config = dict(
    n_layer=8,
    activation='geglu',
    rope_base=10000.0,
    qk_norm=False,
    parallel_block=False,
    init_std_o=0.00672,
    init_std_up=0.0269,
    warmup_steps=200,
    batch_tokens=65536,
    seq_len=256,
    train_tokens=413400000,
    steps=6308,
)
Each number is 50 + 12 x the weight over its row's rms, rounded and kept within 0 to 99. Layers, rows and columns count from 0. The size before them is the row's rms in percent of the matrix's.

# layer 5 MLP up, 1280x384, rms 0.0839, rows 465-477, columns 192-383
097:24 40 54 41 43 50 55 47 31 28 65 69 64 54 68 54 55 44 52 46 52 59 63 57 54 28 53 41 54 49 63 59 25 54 46 57 45 51 67 49 62 40 61 37 63 50 62 57 39 76 58 60 65 46 67 40 39 35 60 66 73 52 37 64 67 54 61 68 63 58 46 59 64 50 32 67 36 76 78 55 51 52 57 42 56 59 42 68 49 41 37 48 39 44 62 56 33 24 35 44 45 65 64 62 32 35 53 28 54 61 50 33 50 69 64 66 63 65 38 42 37 48 47 79 37 62 49 45 53 62 38 46 74 48 41 42 30 35 44 54 41 43 65 60 44 39 38 48 56 31 39 29 55 57 45 68 43 46 61 50 37 65 53 41 73 39 66 54 33 42 25 36 48 52 37 48 44 32 58 50 30 47 44 48 60 48 50 47 30 64 44 54
106:38 48 59 45 42 41 56 56 49 54 41 52 44 33 40 60 29 43 56 54 58 43 61 31 60 48 57 75 44 69 56 53 42 57 45 69 35 47 58 30 45 49 49 44 64 57 56 67 13 38 50 46 30 39 70 40 72 64 43 52 43 37 39 32 76 35 45 58 40 42 58 44 36 55 65 71 51 73 61 27 44 29 53 42 54 75 57 47 54 57 62 18 63 43 42 54 52 51 59 65 58 32 40 64 75 57 55 49 49 79 74 64 51 45 51 57 30 60 49 34 53 34 61 39 59 50 56 56 48 59 28 48 38 49 51 46 39 31 33 51 44 29 54 60 36 66 43 68 45 62 59 42 59 62 45 63 66 63 36 62 56 43 44 37 29 38 41 48 26 65 54 44 25 41 50 50 47 38 40 49 60 31 50 68 60 58 38 48 40 49 66 47
100:48 38 50 46 72 52 33 47 36 28 63 56 70 41 43 28 51 54 53 59 56 25 53 56 47 47 54 61 52 48 49 53 84 39 23 49 26 58 52 59 62 39 42 58 55 61 37 30 52 43 69 62 51 47 37 54 34 36 17 39 59 34 43 66 47 54 48 73 39 27 57 54 61 40 68 29 34 42 36 38 47 47 52 66 56 74 44 58 48 56 62 45 63 45 44 79 53 56 48 62 47 28 47 57 39 38 38 45 44 66 45 44 47 44 41 76 31 64 64 53 53 57 31 77 58 46 48 59 55 43 54 72 48 42 27 37 60 47 36 53 39 50 61 36 41 64 47 39 33 55 60 63 29 35 58 53 48 38 56 67 39 64 42 51 69 43 47 41 36 68 59 57 41 61 59 54 43 45 58 38 63 65 59 71 49 62 56 45 44 44 22 36
106:52 57 38 44 70 48 52 48 44 55 42 44 58 32 51 59 50 73 44 48 72 47 25 61 71 60 28 66 46 34 35 60 57 56 56 60 45 34 63 52 61 61 57 42 48 48 44 48 62 61 52 60 37 53 63 45 60 62 55 38 61 47 62 61 41 70 40 61 43 53 52 72 51 32 41 66 46 68 45 37 61 57 42 63 64 56 46 67 28 48 46 41 48 47 36 53 54 43 29 39 60 52 41 61 46 64 60 52 26 49 60 42 36 60 48 49 49 36 66 60 47 40 54 40 52 29 45 33 42 46 54 67 58 62 49 49 55 36 62 59 49 51 33 48 44 60 59 57 46 72 53 49 46 30 54 63 42 23 34 65 27 51 62 63 54 20 64 74 45 35 60 49 71 40 40 35 34 55 58 38 36 57 68 44 55 45 41 35 44 47 39 40
094:32 42 64 56 61 67 55 59 63 40 56 48 63 48 55 24 52 44 56 43 43 39 68 57 38 59 44 40 57 49 40 45 51 50 50 39 60 66 47 52 64 52 63 77 54 62 35 38 52 39 46 48 52 76 31 60 54 43 61 47 55 69 47 39 52 64 42 58 48 41 37 65 40 58 73 39 85 52 47 65 64 28 41 53 51 73 24 67 44 43 24 50 44 66 38 53 59 52 34 52 60 31 63 61 53 55 56 53 34 61 50 62 53 49 49 52 51 46 53 53 43 69 62 52 57 56 50 30 38 43 51 48 56 56 59 61 47 48 78 25 33 50 68 57 66 41 62 55 31 47 56 37 39 58 49 55 47 37 58 34 38 46 49 52 58 56 71 47 61 45 48 78 52 46 49 49 47 35 63 47 37 46 56 51 44 31 66 57 34 49 74 63
098:60 42 32 70 78 40 35 46 46 48 33 56 45 56 39 37 66 39 68 50 64 51 48 45 48 58 32 47 43 37 49 43 59 55 60 55 52 33 48 56 59 55 39 28 66 59 60 42 38 57 36 51 31 38 45 59 52 61 33 39 65 60 63 34 45 43 39 43 57 49 59 37 44 47 58 56 56 59 52 66 38 43 54 31 61 58 57 42 45 43 38 68 63 49 40 63 44 34 36 43 43 49 56 57 57 69 65 52 49 75 46 56 57 55 64 49 55 43 52 36 48 63 36 38 47 62 24 54 83 52 55 45 44 72 39 38 54 39 37 40 57 46 50 43 54 41 40 58 30 64 23 40 33 28 52 41 55 64 54 49 59 64 67 44 53 62 50 28 54 58 61 45 56 64 66 59 46 73 51 52 53 52 43 64 47 47 21 52 56 44 52 59
097:44 65 45 58 36 59 41 62 55 60 62 42 60 76 58 65 69 42 49 56 47 32 27 43 45 40 44 50 19 63 44 51 46 45 48 33 51 42 55 73 52 65 46 49 54 42 47 51 45 48 40 38 62 47 61 70 48 58 56 45 45 47 22 29 33 51 53 40 65 63 39 44 57 41 33 54 54 67 50 55 49 44 59 48 42 52 48 27 45 49 50 48 45 35 51 32 62 34 70 45 28 57 47 59 43 65 45 44 35 54 43 68 64 57 23 60 58 62 63 59 40 47 59 29 55 36 33 69 56 48 72 65 46 43 39 59 59 54 65 65 72 30 45 37 45 46 54 62 41 55 52 67 77 68 52 65 32 39 37 49 27 55 48 69 40 43 48 59 44 33 59 43 63 40 67 60 42 63 62 28 46 41 51 66 61 75 47 28 59 60 50 62
103:42 61 52 55 22 44 65 37 50 41 28 55 34 50 69 33 51 48 35 45 33 51 50 61 52 44 55 45 27 67 57 54 44 41 29 29 49 68 33 55 35 40 43 48 40 58 23 55 35 30 74 43 57 72 49 45 68 51 43 48 37 52 50 42 43 48 64 50 41 48 26 42 53 42 56 40 61 49 79 47 49 55 45 44 60 36 66 57 58 41 41 62 42 52 27 52 53 49 35 50 43 15 57 37 44 47 61 44 52 45 78 52 46 48 52 78 59 55 39 45 41 58 26 60 56 52 29 57 63 31 56 48 47 46 54 53 44 46 23 44 60 42 37 43 85 55 35 49 61 49 57 62 66 52 46 59 55 57 49 44 58 56 59 37 35 51 46 53 53 86 49 53 63 33 70 44 49 50 44 46 54 46 53 52 61 53 65 41 47 47 36 64
095:54 63 41 65 65 33 44 51 43 39 58 22 39 66 48 70 39 48 62 64 51 51 70 48 52 54 68 35 52 33 55 41 50 50 47 36 44 47 55 80 36 48 51 29 51 43 46 29 76 31 55 52 41 52 72 62 54 57 43 66 71 47 44 50 40 53 52 51 51 53 60 60 45 41 40 48 41 59 59 48 66 48 51 37 72 75 56 44 65 61 50 47 68 52 58 33 41 52 79 52 87 35 47 58 52 44 51 43 34 28 42 50 45 53 54 55 29 52 56 40 39 33 46 66 58 25 62 70 51 34 38 62 56 31 75 49 50 49 69 45 38 48 38 65 27 79 31 47 57 61 58 44 49 49 61 32 35 37 38 72 38 48 49 72 56 39 44 60 47 23 41 52 75 38 43 37 53 35 62 75 40 65 64 47 43 51 47 53 51 57 48 36
107:62 62 28 52 57 80 48 63 38 55 42 59 69 51 28 37 58 56 50 50 55 29 30 46 54 33 43 44 57 58 43 36 46 33 57 44 44 32 28 41 42 64 50 68 48 69 47 45 42 29 67 49 58 45 59 45 61 71 54 44 38 49 47 43 59 66 43 51 63 62 46 62 48 58 17 42 42 38 62 61 33 65 38 59 54 47 55 39 57 46 39 33 30 55 77 28 38 60 46 48 31 46 52 44 58 81 35 49 38 35 61 59 46 59 67 41 42 59 52 57 42 60 40 58 24 51 64 49 58 47 49 62 50 47 44 53 46 45 30 43 52 64 57 39 61 47 51 57 42 47 68 83 22 55 61 69 44 41 65 71 46 48 74 57 54 49 62 35 59 51 35 57 60 70 73 56 43 55 43 42 53 66 38 49 44 45 57 48 47 57 62 61
095:47 60 46 53 56 44 67 69 41 43 49 50 42 71 41 55 49 60 59 36 49 56 72 42 66 24 44 44 46 57 53 51 51 54 65 47 44 43 55 40 33 50 51 61 49 51 48 74 76 46 57 81 54 43 60 41 63 68 52 61 39 63 61 58 32 59 59 58 40 42 59 50 46 41 55 47 38 48 57 55 69 53 39 40 37 36 58 33 49 45 48 45 69 43 55 53 63 35 45 56 43 54 32 38 62 51 58 48 58 36 55 45 32 46 56 59 46 54 57 39 46 44 48 57 50 48 66 60 46 52 38 64 67 21 52 66 34 63 46 46 53 55 54 38 38 56 59 62 44 69 46 44 50 50 23 64 57 56 57 70 56 52 72 59 62 60 58 49 35 41 60 61 88 44 48 70 62 57 35 53 28 58 53 58 58 53 44 71 59 56 70 55
096:50 58 73 64 57 39 70 68 56 56 37 43 57 59 55 62 51 40 40 37 48 40 47 49 50 56 53 55 49 61 34 52 72 51 54 73 47 59 47 49 76 48 59 52 41 51 50 69 55 47 46 40 60 45 53 26 50 54 59 73 55 55 31 52 64 50 40 36 64 36 46 67 50 45 51 68 63 35 57 46 51 37 70 38 65 66 45 77 39 70 61 49 33 48 43 52 45 25 47 42 62 61 43 57 31 61 54 35 41 32 40 35 28 34 57 72 48 50 55 47 51 50 68 32 34 40 57 46 63 47 43 62 52 38 53 39 44 54 52 43 57 35 53 54 62 60 41 34 60 53 65 48 49 51 68 53 72 28 63 51 52 41 47 34 63 55 36 66 48 66 30 63 68 49 51 51 49 47 66 43 24 46 68 37 48 57 45 46 38 23 71 69
105:54 67 47 48 56 59 32 38 47 65 61 41 61 49 23 64 70 49 55 49 46 57 42 42 56 54 50 56 54 13 41 52 58 30 67 35 41 28 57 61 67 58 23 57 49 43 57 61 71 53 19 47 70 71 26 47 49 45 31 47 57 42 46 61 44 49 52 59 53 49 54 43 67 45 53 63 58 36 66 48 55 40 51 45 38 41 40 53 45 62 42 55 56 52 56 43 40 38 54 66 71 59 54 40 54 60 64 60 34 50 40 54 33 55 55 40 72 66 45 34 60 37 50 79 56 19 47 66 45 69 58 55 33 47 61 44 45 43 62 32 68 39 74 50 48 58 33 52 46 36 59 66 41 48 76 45 54 39 49 51 57 41 41 55 44 44 59 56 48 47 39 15 38 53 49 42 40 58 63 66 55 32 31 16 46 58 49 59 58 49 71 60
# layer 5 MLP down (transposed), 1280x384, rms 0.0415, rows 465-476, columns 192-383
099:63 72 71 60 41 66 35 59 41 36 51 46 46 66 44 62 63 50 61 57 67 42 45 55 48 56 21 57 29 33 45 45 45 34 50 38 62 73 20 18 17 55 61 37 66 32 51 49 55 30 54 44 44 50 49 73 44 64 58 42 48 31 73 28 54 25 67 31 37 54 46 68 48 48 52 43 61 36 32 40 51 43 51 71 21 31 67 50 52 52 57 43 42 69 44 41 57 57 64 45 80 43 37 45 67 64 77 65 62 38 59 45 58 37 56 27 36 36 72 53 55 54 55 42 33 30 49 58 26 33 46 53 17 63 70 56 42 50 40 64 62 66 57 59 49 54 50 39 55 46 48 46 38 47 34 33 69 39 66 41 49 63 42 40 57 52 45 66 47 31 36 71 47 35 48 32 56 69 38 68 63 57 54 34 51 36 56 52 50 33 50 44
106:45 46 34 68 46 40 27 46 43 39 60 54 43 62 47 71 29 41 58 50 63 35 44 35 53 37 58 49 60 37 33 39 79 33 61 61 71 38 64 59 53 34 63 10 66 42 59 69 49 68 37 44 47 46 67 53 58 54 36 63 56 48 55 49 57 46 59 49 48 48 34 59 56 38 48 35 61 39 38 48 25 65 40 37 60 55 63 63 43 62 73 37 66 40 37 72 71 59 53 44 58 44 40 42 62 50 44 49 26 46 55 39 57 48 52 57 70 70 35 67 54 56 47 56 45 60 45 62 47 48 45 42 61 78 30 57 50 64 52 46 38 77 51 69 40 25 40 45 58 38 55 26 44 47 51 61 43 50 42 34 52 40 50 52 54 19 54 41 50 32 53 62 51 38 37 51 77 62 54 41 40 49 58 58 54 60 81 50 59 51 53 52
098:59 58 56 74 29 51 34 50 63 47 46 65 44 51 40 54 53 43 52 58 39 66 48 62 52 46 46 47 46 56 50 54 28 42 58 42 79 52 59 55 67 54 47 36 54 54 71 41 42 56 36 29 58 38 44 48 76 75 51 44 68 39 51 43 67 32 53 40 65 60 59 36 65 26 55 70 34 62 65 34 49 54 46 47 60 35 31 39 35 51 30 46 48 43 42 59 63 56 52 40 54 77 63 42 50 64 56 69 59 22 52 55 54 55 59 35 46 54 53 34 58 42 88 34 38 72 52 60 53 47 53 49 45 49 58 61 48 56 64 63 35 49 18 48 52 61 50 53 37 46 59 47 44 87 53 62 61 53 47 61 56 57 40 49 65 49 43 51 17 33 20 43 59 47 48 69 40 40 48 74 26 63 46 73 53 38 29 48 36 37 48 60
103:42 67 66 52 49 58 56 37 50 64 42 45 51 63 48 51 59 52 64 45 62 64 61 39 48 44 59 33 66 68 34 56 42 29 52 62 41 46 55 60 46 21 54 15 57 63 58 47 54 14 48 52 60 63 47 44 41 36 37 37 61 54 29 56 49 41 44 44 42 41 45 49 37 52 57 37 64 52 51 54 54 52 41 63 32 46 46 73 67 53 43 39 64 39 28 28 41 43 40 60 52 63 38 51 35 24 37 61 51 27 30 38 57 53 41 45 81 49 56 73 50 56 68 44 50 54 35 47 38 43 57 37 49 32 52 43 45 48 54 32 45 61 33 45 34 30 40 25 27 60 60 51 31 75 43 38 72 58 59 53 57 48 56 52 56 39 36 56 75 51 51 52 44 50 30 38 43 55 63 41 25 58 36 45 51 47 52 34 41 23 58 46
097:61 39 37 59 17 63 56 43 31 54 63 33 50 50 52 56 59 44 57 66 46 35 55 51 60 51 65 74 37 49 66 63 61 62 64 65 57 64 49 33 54 38 22 21 56 33 36 43 46 57 23 63 58 48 46 58 39 24 59 67 54 38 62 70 46 30 44 66 46 50 38 40 77 33 37 79 30 65 39 74 42 54 63 55 36 61 57 31 42 47 59 70 48 49 50 63 44 64 29 46 62 47 57 30 33 57 57 65 67 55 50 34 43 51 59 51 28 26 45 73 40 41 61 58 45 47 60 34 25 44 59 42 59 29 48 46 36 48 48 51 50 61 53 60 37 51 42 43 64 40 45 35 50 48 47 60 73 51 45 68 57 38 38 37 21 34 37 64 33 43 49 42 33 62 53 62 27 43 50 49 52 36 62 58 53 39 49 30 50 48 47 56
102:45 46 56 45 57 61 63 49 57 57 39 53 48 58 47 63 36 28 49 54 49 45 57 37 70 70 18 54 51 57 47 44 24 57 59 31 48 45 58 32 53 38 61 63 72 56 66 44 37 54 53 52 48 49 26 62 39 45 49 51 57 42 56 43 36 46 30 47 49 42 56 57 51 57 47 40 65 46 43 62 73 32 60 51 43 38 50 33 65 59 70 39 64 37 38 54 30 33 57 42 38 43 58 54 24 32 48 78 59 43 55 57 53 25 52 58 58 45 51 65 51 41 63 60 37 48 35 47 65 56 53 53 45 60 37 63 57 37 58 40 52 51 54 50 53 43 66 59 81 58 39 31 41 30 78 65 41 34 59 29 57 44 62 62 38 49 71 32 62 48 48 38 69 49 16 47 59 38 49 55 58 24 54 67 47 54 34 49 53 68 32 25
096:66 40 32 35 59 31 67 33 50 44 71 36 56 63 51 51 60 50 32 31 40 40 69 58 61 50 46 50 44 52 29 47 61 42 57 55 59 37 61 57 33 57 51 63 56 47 66 53 55 69 49 53 80 51 48 48 27 65 48 54 41 68 39 57 39 57 43 44 46 55 56 45 41 64 34 67 25 49 54 41 71 50 44 43 79 61 61 62 78 29 53 68 63 52 58 41 45 35 56 61 54 66 64 58 79 42 69 44 45 56 46 54 27 40 56 50 50 61 51 57 44 39 61 55 28 64 43 40 57 27 44 64 45 60 60 70 60 16 62 42 65 32 46 18 63 53 44 65 50 40 63 38 63 58 43 77 50 39 43 51 67 69 40 36 54 45 36 71 37 58 55 42 50 28 36 47 56 39 47 62 62 72 41 57 50 69 46 65 40 49 43 45
101:59 58 58 58 61 42 30 62 33 46 27 49 44 54 47 53 40 39 47 47 53 37 48 38 34 50 50 65 29 54 62 48 54 69 69 44 36 44 43 54 48 49 52 35 34 49 49 48 34 47 42 33 51 41 66 49 40 36 37 30 54 59 64 39 41 25 56 39 43 83 44 57 64 52 28 44 36 69 47 68 56 41 49 37 37 56 55 46 49 60 58 39 38 50 14 47 43 64 55 48 43 47 48 54 24 59 21 38 60 42 54 55 29 47 61 53 51 49 52 47 47 43 77 64 40 47 51 42 89 41 39 57 45 50 35 30 44 62 65 50 57 52 71 65 67 53 72 30 54 62 52 58 44 64 68 33 58 62 50 72 58 72 52 34 55 60 48 32 52 39 33 64 44 62 41 41 43 59 61 45 60 59 46 50 59 49 23 40 44 49 72 47
099:38 42 58 29 34 47 53 49 48 54 46 68 57 32 50 32 47 63 62 36 49 48 42 37 41 65 51 55 46 50 42 55 26 56 38 56 48 58 55 57 61 62 39 47 64 54 66 45 24 50 42 37 44 37 49 16 54 49 53 64 33 39 40 66 58 49 45 33 39 64 68 36 62 59 35 65 47 46 34 49 52 57 52 43 23 35 37 56 36 46 55 49 31 63 69 53 46 38 17 37 28 60 39 40 34 49 56 59 55 63 44 62 37 36 55 39 64 53 63 43 78 78 39 28 51 72 43 56 64 67 51 55 38 63 36 40 38 38 45 57 63 73 69 39 63 32 56 37 50 37 48 71 39 51 30 58 80 59 57 48 53 52 55 46 45 55 63 45 58 66 25 65 43 49 49 62 46 62 45 36 40 46 62 45 58 57 38 48 52 62 40 55
111:46 43 59 25 67 45 29 46 55 36 39 48 58 36 54 52 52 56 42 43 39 48 77 40 70 54 36 34 71 34 54 41 56 35 54 23 65 49 62 68 60 59 43 61 54 47 53 60 77 52 43 42 53 50 48 56 34 49 39 47 62 57 64 70 63 49 69 52 41 38 50 37 45 67 47 32 43 44 55 37 55 79 36 35 67 42 51 42 68 45 33 61 56 70 24 60 57 34 52 58 51 45 47 29 61 28 38 41 50 62 37 58 22 50 60 34 52 46 51 29 69 32 41 52 63 57 56 55 54 41 58 55 45 47 48 55 50 58 38 54 50 44 40 47 36 51 42 57 58 50 39 64 62 57 49 36 51 64 35 58 38 57 32 36 77 50 42 43 41 51 59 57 50 44 55 57 55 43 51 59 54 58 50 48 59 47 58 51 29 45 58 72
096:38 31 44 46 36 54 30 26 50 23 44 47 51 53 36 57 45 72 34 61 46 36 25 48 54 49 29 50 39 54 29 40 36 42 41 57 52 47 49 37 45 48 53 28 55 41 55 30 32 33 41 30 59 59 31 52 46 44 39 41 46 60 50 36 57 21 37 58 28 65 65 48 44 52 66 45 82 53 50 77 26 52 66 55 42 60 36 49 58 43 53 47 43 40 70 52 34 44 50 45 49 52 32 42 49 35 53 58 58 57 45 38 57 45 51 38 66 58 66 54 45 64 48 46 64 63 39 68 46 61 57 62 28 78 58 49 70 36 36 47 57 40 42 66 54 31 83 35 45 45 55 51 32 70 35 42 65 24 45 58 68 33 49 68 46 55 43 52 64 44 59 45 17 75 60 58 44 51 48 59 37 57 67 36 38 49 51 54 72 52 40 15
095:55 41 25 55 60 55 48 60 54 38 33 49 24 40 29 60 41 67 54 58 59 64 41 32 66 57 46 29 47 35 52 26 53 71 69 31 78 51 54 48 44 31 57 60 44 40 52 28 64 40 49 68 20 66 35 58 54 55 58 46 41 50 47 64 53 45 54 54 39 51 48 58 43 37 58 28 37 45 63 44 52 40 40 39 67 41 46 51 51 25 48 42 58 30 55 45 59 53 56 69 43 46 71 46 39 51 47 56 50 49 42 49 56 55 58 60 39 43 59 55 55 42 50 70 45 58 50 42 34 64 42 61 58 66 59 52 48 50 69 42 45 48 72 32 58 51 78 51 46 59 59 41 54 78 43 40 50 51 52 51 39 32 43 58 44 46 57 43 36 38 42 49 62 34 25 63 45 49 55 61 46 39 53 60 41 41 40 45 65 54 56 51
# layer 5 MLP gate, 1280x384, rms 0.0787, rows 466-477, columns 192-383
103:64 66 36 71 53 58 43 50 50 59 72 49 74 40 67 48 43 52 63 44 56 42 46 44 72 63 54 41 37 44 41 54 66 46 59 36 52 67 60 49 47 41 45 24 55 57 57 50 51 44 61 48 52 44 42 57 55 62 55 73 54 47 55 44 50 81 45 58 45 71 30 59 51 53 53 35 85 37 56 79 42 66 18 55 48 61 49 61 47 70 64 65 43 60 59 46 49 53 48 51 46 59 62 39 57 47 53 42 32 33 28 43 60 48 47 63 25 56 47 41 36 66 24 71 47 28 38 54 31 81 42 43 45 40 39 42 48 75 64 51 73 69 37 30 70 30 60 47 45 53 49 64 51 38 33 49 64 56 65 56 59 71 20 60 51 50 59 49 46 43 45 58 58 50 50 41 45 56 39 45 49 44 39 33 61 37 63 55 47 60 26 58
098:54 47 50 45 65 37 49 52 32 43 69 46 46 35 44 40 43 53 61 54 66 40 59 55 39 36 53 84 56 52 36 50 55 59 58 43 46 53 60 40 46 28 43 50 46 60 66 34 59 45 52 59 53 38 65 54 24 40 39 67 54 75 36 41 54 62 38 79 37 23 39 58 51 53 44 49 43 51 55 59 57 48 72 57 48 42 59 50 24 46 46 47 47 68 62 49 37 52 77 58 48 57 48 63 61 46 50 46 57 61 58 28 72 42 30 53 47 59 44 46 71 53 44 67 52 53 73 54 63 47 49 71 48 33 70 47 52 68 26 70 34 52 74 40 55 62 51 32 42 77 29 57 54 40 52 58 51 63 64 54 34 49 37 44 90 68 45 58 37 48 57 47 49 40 41 33 45 38 17 44 70 36 36 49 50 75 58 51 38 50 77 59
100:45 44 46 51 46 47 48 48 54 57 60 41 51 56 54 36 40 67 50 20 37 34 66 66 58 41 46 49 44 67 53 73 41 43 47 60 39 48 60 35 30 31 50 61 52 48 48 50 51 58 69 51 57 53 64 41 38 43 68 56 46 47 46 46 58 52 50 55 47 52 74 50 49 72 64 33 46 45 52 59 44 50 33 60 73 42 43 48 44 56 62 38 40 50 44 56 54 45 42 50 50 59 51 28 62 43 47 51 39 40 45 51 32 46 48 51 42 58 49 96 37 42 37 74 44 62 54 52 26 35 35 67 31 57 57 27 48 66 43 55 70 45 49 55 47 53 67 56 46 68 50 67 23 31 46 52 35 46 42 50 35 70 37 39 62 61 55 66 61 74 60 35 33 62 48 50 46 42 51 37 41 60 35 36 54 66 46 52 30 29 70 48
097:36 55 68 59 46 53 30 55 31 46 68 42 39 41 46 31 50 56 40 49 48 60 43 62 50 56 51 39 46 57 50 49 59 56 57 65 61 46 29 51 38 54 58 50 51 49 95 57 33 50 28 61 61 31 79 41 51 52 55 55 49 49 25 37 59 60 50 55 38 49 72 44 46 59 56 45 25 49 35 33 72 48 42 62 62 55 45 53 63 38 41 43 50 52 51 52 65 41 55 39 62 60 40 68 59 50 37 49 32 39 50 61 30 55 32 45 43 48 45 33 69 57 52 43 51 58 58 59 65 50 67 57 59 41 60 45 52 32 66 48 35 44 71 68 52 42 54 53 68 36 33 44 56 53 73 46 40 40 71 30 52 33 54 49 44 80 44 19 46 59 53 61 61 41 57 30 45 47 46 48 46 70 56 51 50 50 53 54 53 63 45 35
104:32 55 65 55 50 43 55 51 71 51 41 79 26 73 49 54 48 46 65 52 56 23 69 44 39 64 21 52 66 45 53 37 42 56 43 49 51 36 69 44 41 47 24 53 73 43 54 32 41 39 41 57 54 39 29 65 48 65 46 49 56 42 54 52 47 59 37 33 38 32 25 60 61 45 51 37 51 45 34 25 55 44 44 42 39 49 58 31 48 36 46 46 45 48 39 56 38 53 54 42 37 59 48 59 31 47 49 65 57 43 47 65 44 62 50 48 52 48 52 81 44 42 38 37 47 53 55 48 68 63 62 31 30 69 21 46 51 55 66 36 34 47 55 48 46 32 56 58 57 56 48 55 61 27 53 72 44 29 72 33 60 50 55 47 42 51 61 44 74 45 39 44 58 44 44 51 54 39 43 47 62 19 68 52 45 43 61 29 61 58 59 41
098:64 53 39 43 46 56 45 59 49 59 64 19 56 68 34 58 58 59 30 73 33 32 48 36 51 61 62 35 54 45 53 42 63 74 61 37 51 32 50 53 45 64 50 65 49 63 54 34 54 68 53 43 56 47 42 36 45 43 64 23 46 40 61 51 27 63 48 50 35 44 59 35 44 59 50 52 54 55 66 61 57 54 46 42 45 50 35 35 42 48 50 54 68 33 60 46 58 61 46 53 51 36 63 54 64 52 48 50 46 23 47 81 60 38 47 54 58 62 68 72 61 23 47 49 39 35 51 64 55 33 68 72 51 48 35 66 60 23 70 78 31 51 58 67 46 52 52 56 44 53 46 36 53 56 36 70 29 46 61 39 48 50 40 31 31 52 36 67 51 42 59 51 29 54 41 43 50 45 44 38 66 36 37 36 61 52 57 41 53 65 34 42
095:42 48 59 47 45 53 31 37 47 51 27 32 48 74 56 68 27 36 55 35 67 58 67 38 41 64 27 50 30 61 32 61 57 50 65 73 36 42 43 59 67 47 40 69 47 56 59 70 59 62 42 51 59 34 38 59 52 31 58 60 65 43 64 38 39 54 35 51 65 39 49 41 18 49 34 51 35 61 39 57 50 54 53 30 30 66 23 64 43 46 61 73 58 20 42 47 67 64 50 34 30 50 49 43 54 40 62 56 57 82 29 62 45 55 47 77 51 55 68 49 58 41 46 45 33 59 40 40 55 29 42 42 64 44 32 55 39 49 60 60 42 56 50 56 49 69 58 61 46 36 29 52 37 56 51 55 36 48 54 52 39 68 47 44 51 48 39 18 32 54 25 54 66 46 53 58 31 49 59 40 64 54 54 41 46 48 59 43 47 50 59 35
094:48 46 69 56 45 42 47 52 45 63 58 56 60 47 47 31 59 50 53 40 70 61 61 47 60 37 36 49 44 52 62 33 59 57 69 68 58 67 40 37 48 56 65 74 52 50 72 79 37 78 64 61 50 63 38 46 36 50 49 61 49 40 54 65 63 26 65 56 47 52 39 47 35 51 53 42 57 53 53 49 30 57 49 27 40 49 50 47 46 64 53 45 51 47 41 46 62 43 47 44 46 52 28 61 49 69 39 51 57 58 47 52 43 57 50 49 62 33 41 56 36 59 50 60 50 53 62 41 66 35 31 57 49 33 53 25 48 44 45 60 38 38 45 47 53 34 57 40 52 42 63 44 85 41 61 55 31 54 64 47 43 51 41 50 61 39 45 58 17 27 55 35 59 47 56 34 65 40 45 34 26 61 56 49 55 51 35 60 41 58 52 32
101:45 53 55 66 63 48 78 67 40 53 68 38 44 42 53 55 51 64 52 67 59 61 63 50 62 45 57 28 62 46 64 54 75 54 37 36 50 54 60 41 72 37 76 41 43 24 71 39 60 29 40 53 45 34 42 48 50 42 34 60 53 53 54 43 39 49 46 46 46 43 35 49 71 37 40 30 36 57 36 51 62 52 54 56 35 24 52 65 40 48 59 60 57 30 49 65 63 38 62 52 61 38 51 64 53 59 49 73 59 60 76 56 48 44 41 67 48 56 41 53 59 42 51 66 40 44 52 53 49 55 69 64 49 29 46 64 53 48 69 68 70 55 65 46 26 52 43 68 41 47 56 56 56 54 50 65 45 48 42 59 42 59 52 43 53 49 37 46 42 53 33 37 22 47 23 47 38 42 41 47 40 58 37 40 57 53 30 36 48 37 33 51
099:34 53 57 40 51 44 38 53 66 49 41 53 57 50 24 51 50 61 61 59 58 55 51 37 57 58 58 43 41 34 48 61 67 47 52 59 80 67 49 28 26 41 59 44 42 36 49 56 59 70 42 42 54 47 31 57 53 56 55 70 66 83 60 50 59 52 39 44 43 71 73 45 61 52 57 48 56 49 62 44 34 74 58 53 25 35 67 56 41 47 55 76 29 18 73 47 56 35 68 67 43 48 38 35 58 48 36 40 60 52 39 58 63 34 38 35 61 48 53 37 53 73 39 45 35 45 66 60 41 56 61 43 62 87 48 33 60 45 64 47 46 32 53 47 60 40 36 44 30 53 59 37 51 63 27 38 46 27 55 50 63 51 42 48 67 43 57 30 52 64 44 62 38 58 38 49 50 59 57 53 42 65 58 41 57 47 45 41 74 55 48 30
097:47 67 49 56 50 58 57 47 58 53 37 59 67 71 53 48 55 58 43 38 60 35 43 60 68 47 52 71 34 47 60 57 30 41 58 64 56 41 36 77 58 17 49 61 44 62 43 59 36 40 27 53 18 44 53 28 54 80 46 30 38 82 65 38 58 53 67 43 68 67 35 57 61 57 52 55 52 56 64 53 53 34 47 49 57 55 53 35 50 69 64 47 53 48 57 57 39 64 50 58 70 64 53 72 40 55 56 54 44 82 46 55 32 35 65 60 45 41 41 48 52 49 55 31 56 45 61 50 50 57 42 43 54 40 42 51 44 37 39 28 76 47 22 58 41 65 57 38 23 61 53 54 57 57 54 38 38 48 62 50 70 63 41 50 49 25 21 64 37 37 42 77 63 54 59 51 42 53 66 52 37 49 49 79 74 48 45 65 57 56 48 53
100:50 51 38 25 53 63 46 54 37 50 72 32 68 54 43 50 57 28 64 56 42 45 48 76 57 46 40 39 45 26 79 48 55 67 56 39 33 57 37 56 80 19 57 44 48 48 55 32 46 35 28 40 59 66 42 55 46 46 38 45 52 57 48 35 31 46 51 31 71 61 35 58 68 78 37 56 51 51 39 50 46 47 69 60 52 40 62 35 39 43 57 57 70 27 47 40 54 50 47 54 51 35 47 43 45 25 35 42 48 62 63 45 52 57 55 78 50 49 49 74 47 46 49 35 56 33 49 21 48 72 52 56 36 45 49 57 37 55 47 34 59 73 39 65 41 67 38 53 43 37 73 36 31 38 50 38 63 51 52 54 48 25 40 45 43 52 56 46 63 54 55 54 35 55 38 45 42 53 31 56 48 31 52 58 56 56 37 58 50 55 37 37